{"num_hidden_layers": 13, "hidden_size": 192, "num_attention_heads": 3, "num_key_value_heads": 3, "head_dim": 64, "intermediate_size": 768, "vocab_size": 4073, "hidden_act": "gelu", "norm": "rmsnorm", "norm_place": "pre", "norm_eps": 1e-06, "positions": "rope", "rope_theta": 10000.0, "rope_fraction": 0.5, "qk_norm": true, "attn_scale": 0.125, "bias": "none", "tie_word_embeddings": "early", "parallel_block": false, "extras": ["local attention windows", "value embeddings", "an embedding shortcut", "skips across layers", "capped logits"], "init": "uniform", "init_std_qkv": 0.026, "init_std_o": 0.0, "init_std_up": 0.026, "init_std_down": 0.0, "optimizer": "adamw", "learning_rate": 0.00257, "beta1": 0.95, "beta2": 0.98, "weight_decay": 0.097, "lr_head": 0.0204, "warmup_steps": 322, "schedule": "wsd", "decay_fraction": 1.0, "decay_shape": "linear", "final_lr_fraction": 0.0, "batch_tokens": [32768, 65536, 131072], "max_seq_len": 256, "doc_mask": true, "train_tokens": 430300000, "max_steps": 5674, "dataset": "wikipedia_en"}
Each number is 500 + 25 x the weight over its row's rms, rounded and kept within 0 to 999. Layers, rows and columns count from 0. Numbers have three digits each. The size before them is the row's rms in percent of the matrix's.

# down: layer 6 MLP down (transposed), 768x192, rms 0.0901, rows 421-440, columns 0-63
# up: layer 6 MLP up, 768x192, rms 0.0963, rows 422-441, columns 0-63
down421 122:460564481474488513537508487466527510510546483575489510516487519505508504488507502537542514512458476547536472508504487529524492476532500493506468511489528510525476502478507490477484487522474503
up422 089:498497502510510499476502468465530497537480516515506447534526513543461487480487481526500514458536495494491495545498500496528479557459513542494565492499509541507533534495507509519513482538481554
down422 080:469468470466509499485509519539497494469515519516538513473445542479513496527495537524551492491482524494504508503527547532499536513536506547510488481478497464500508482537508504485487546475498533
up423 103:491521511481507527521452501483491518503532485473486458481458528519502514527526477484486502497470517454498520473540493525487511474478464436490520490502465480463513454524469489457477463504494516
down423 108:506530510467511475482485446507503514487528483466475545496503473495512442524524538473452474532569477503519485500509498544494490476493504461538510526516513465526559477474512460468479490495510503
up424 092:485497496482523518513561548471460453505488519530468491494482491454523510558496441514512523487487501529495516522457533489458518501500521519521520537479494481479504516501507512460545489494500484
down424 090:552521542493476547500500463490517487486502477484466488487504506493471512443506507521504519539491479534498482495503497470523511510475457459542478510464490435471519521470535508533528511479509530
up425 110:513478519468496457471520500476481504538517488456500448470471512525505460499505504503517454458505517491472485510472538529510451496489520471507527513502456535487459532538490483515478458459470456
down425 108:506476484475510445495498439475475482475518485506484493498513438481495458527471498510533493500487519529479499495460494521480450486458505516504446496502458486533492494487490482534496509440487485
up426 106:492501538482450519500507495458487511469503517510500462455486533534477519530520509512527511477525503503462476516498540498489527493507461458481533485512494471519516507495438459501445486459487531
down426 093:504532485480433536521510436538497508487503497532483500490509510500534513495506537488496495525470576474452494499509521474523516510524483510504489505479518488473485475482525525503477505452532484
up427 098:494488500479502493462529531509512475526486540526515485540543539516488520502483467477468523520515515455470479492467568513513504516485519492507562484522491476519513502475502492480526473483517470
down427 102:506474539509543507493544577514506470494491512491504472526488576460484528504483501498480462528506520550497482471490511503497559534481534503469493508541531468527493499503503488520473470482502533
up428 099:498467548477460518514481504478476466448493478487520491533504490486540491516518489514483528521457493505444512549471509499504477457489480501497468500552508490505494540562531474543507513497473494
down428 102:509527470496515493450522482505517467486528475490489459536468479515498476509502480502523477507545501513548504488492539488477478492511482506497502523470513493506481509483535492519488434485497497
up429 082:503502494498494503543484541535466508500490494472523511513501494507514524496500457540484541488519462546510433482476472539534467473455489462479527532509503547512467525501490510490486510456507525
down429 088:508512505518521487454481500518528507493512517467498475516510495518510522496501532477515443523507536525475514513482537484481499526526530504508467482508518483504510448510505536498537478559471496
up430 106:485501528464514492489507481488499533456465520488511501489519469526491469533533505506566503528555491539545491528497477536541488464502501526491511486544469529514518562507489537469512539523496481
down430 106:535516442477521500464521535494517527489519503498507503527530486464482464446528490441506488540489506497470472460507498538517497476525498508482454478535464462493484472515491507490500486550507441
up431 096:453545521489496462525477553505497483521567540468489431489503480443489455528492503517489532542504516465517477491458508511469513509480500544530473517528518501511487510511506462495427504493472474
down431 088:494493446448519500504563490554484510481506507568516471491469494552507481508548484494486500518504531496464509519499527509464537491487512564533474484515521499509466483501460493510480490543492490
up432 099:508492523479495473500469536511499521496522498483542515461527490489490520533520484516515481500549512537537488477523470483507469517471507462480495532519473526490500515511492484521469525497495486
down432 089:456531491510483439533493460506475506470488543523483528539506503494563518498494519496544538489509485473494473478476486494477515513501493496528471507515552476542486482500545518503512490519525514
up433 093:477489512493471534538516486507459508521519513505472494490507475511521565465505471540502493505583465498461509512501516562506517481500497489490555512510502497499472491528475483527519479518499513
down433 100:485516493595468547505513453533487528499511525485523538493510488507517535484484498528477497505482466510474502497521492484507484479529468482514502499493520517519489497508490467457475498526499527
up434 103:505483487481535515529489504490472496513477558509489525523506483455496510496502487530493466487484508495515562506445487513547537492482527498457533522501458538500507509487492478458518490529514470
down434 105:519506521458505480529513518475532507521519513478513496482481507492516465484486519483495527490511462471535517478463475513482489492528544536503529516462486519496491483508520465469479512528510484
up435 095:468538511478491524555478473477493512514511509494491522478517517506518493463460472530500513466472495497517476486496548508495518468517472541487486497510434535492498515546487494467472483512552507
down435 095:466474474531538493455488493492497518478505497534488524493504462473483495495490529526484516480455502524507478516474511500528474489559507496510512521507446455505512493549519514483429561523521485
up436 100:474495486496510516492492502510466523495495534489489485474529471521467503542493484536493490495471462483501484514500552511496531523506554490486473512538504497510471466489507471487436449476491480
down436 089:479511515529482475494525470534489502517455522555500511470489504546531525531508497474450508460513524513466476550525502519449520504503490506474492459492492538471524445466496486468547523494484503
up437 102:508512517480459475488471482485457489507527473479499474457547507488508515471475516508527452456518459494478458504529526494507519520491478484543507530484504486464477528509485492515481498481504522
down437 101:475513477445453487504470476474439483549540467512502487532526492493467510474508522535521500501522488497483471525461517504495511513444522483480484501541511478527532518520495495501477476503482477
up438 100:508511468496514513521527542505490537484524552476523469500494507493494515512507507517528538497506480497485538495481507542515532496498527491508528520483497482472460530489461451510491482544506456
down438 094:512539515527534511499495539491469523459445485465519517483522476513484536463510547511514538511474506491447557488472520525482476515497476522494497513457487485480518490474502471482486524476491532
up439 102:488456563496498506517514564474519528545488518476532470486529434504503544499541481512446483503497485487486510501513502512500505494468509516474471492550526489490479500499493507510475504520489469
down439 095:526531509550444480476499423527476472544472512551493559519470473537474562533528529518520516486546494500513476480525486530464480484519475485481536473478502483531501500521520541465507485520500491
up440 095:531485530494444496561521492454496493496513495509506495495520521506438478528555473493477473497501494502484504498524514509525511492466460511500503500490550489513508519472465472481486494522518488
down440 087:499499488548451537530526492522520505489531508548506529458482540525471490474521550504538497493543498472480484448534503523442516458493506485502512492502539498499520527477499500538473507470517454
up441 089:507493510505532521522510489505483492459505488511501512510512486533486475493496499509520448463515496528486515497472491499516490511531457488494484523453458446485477510513495529531540501483471500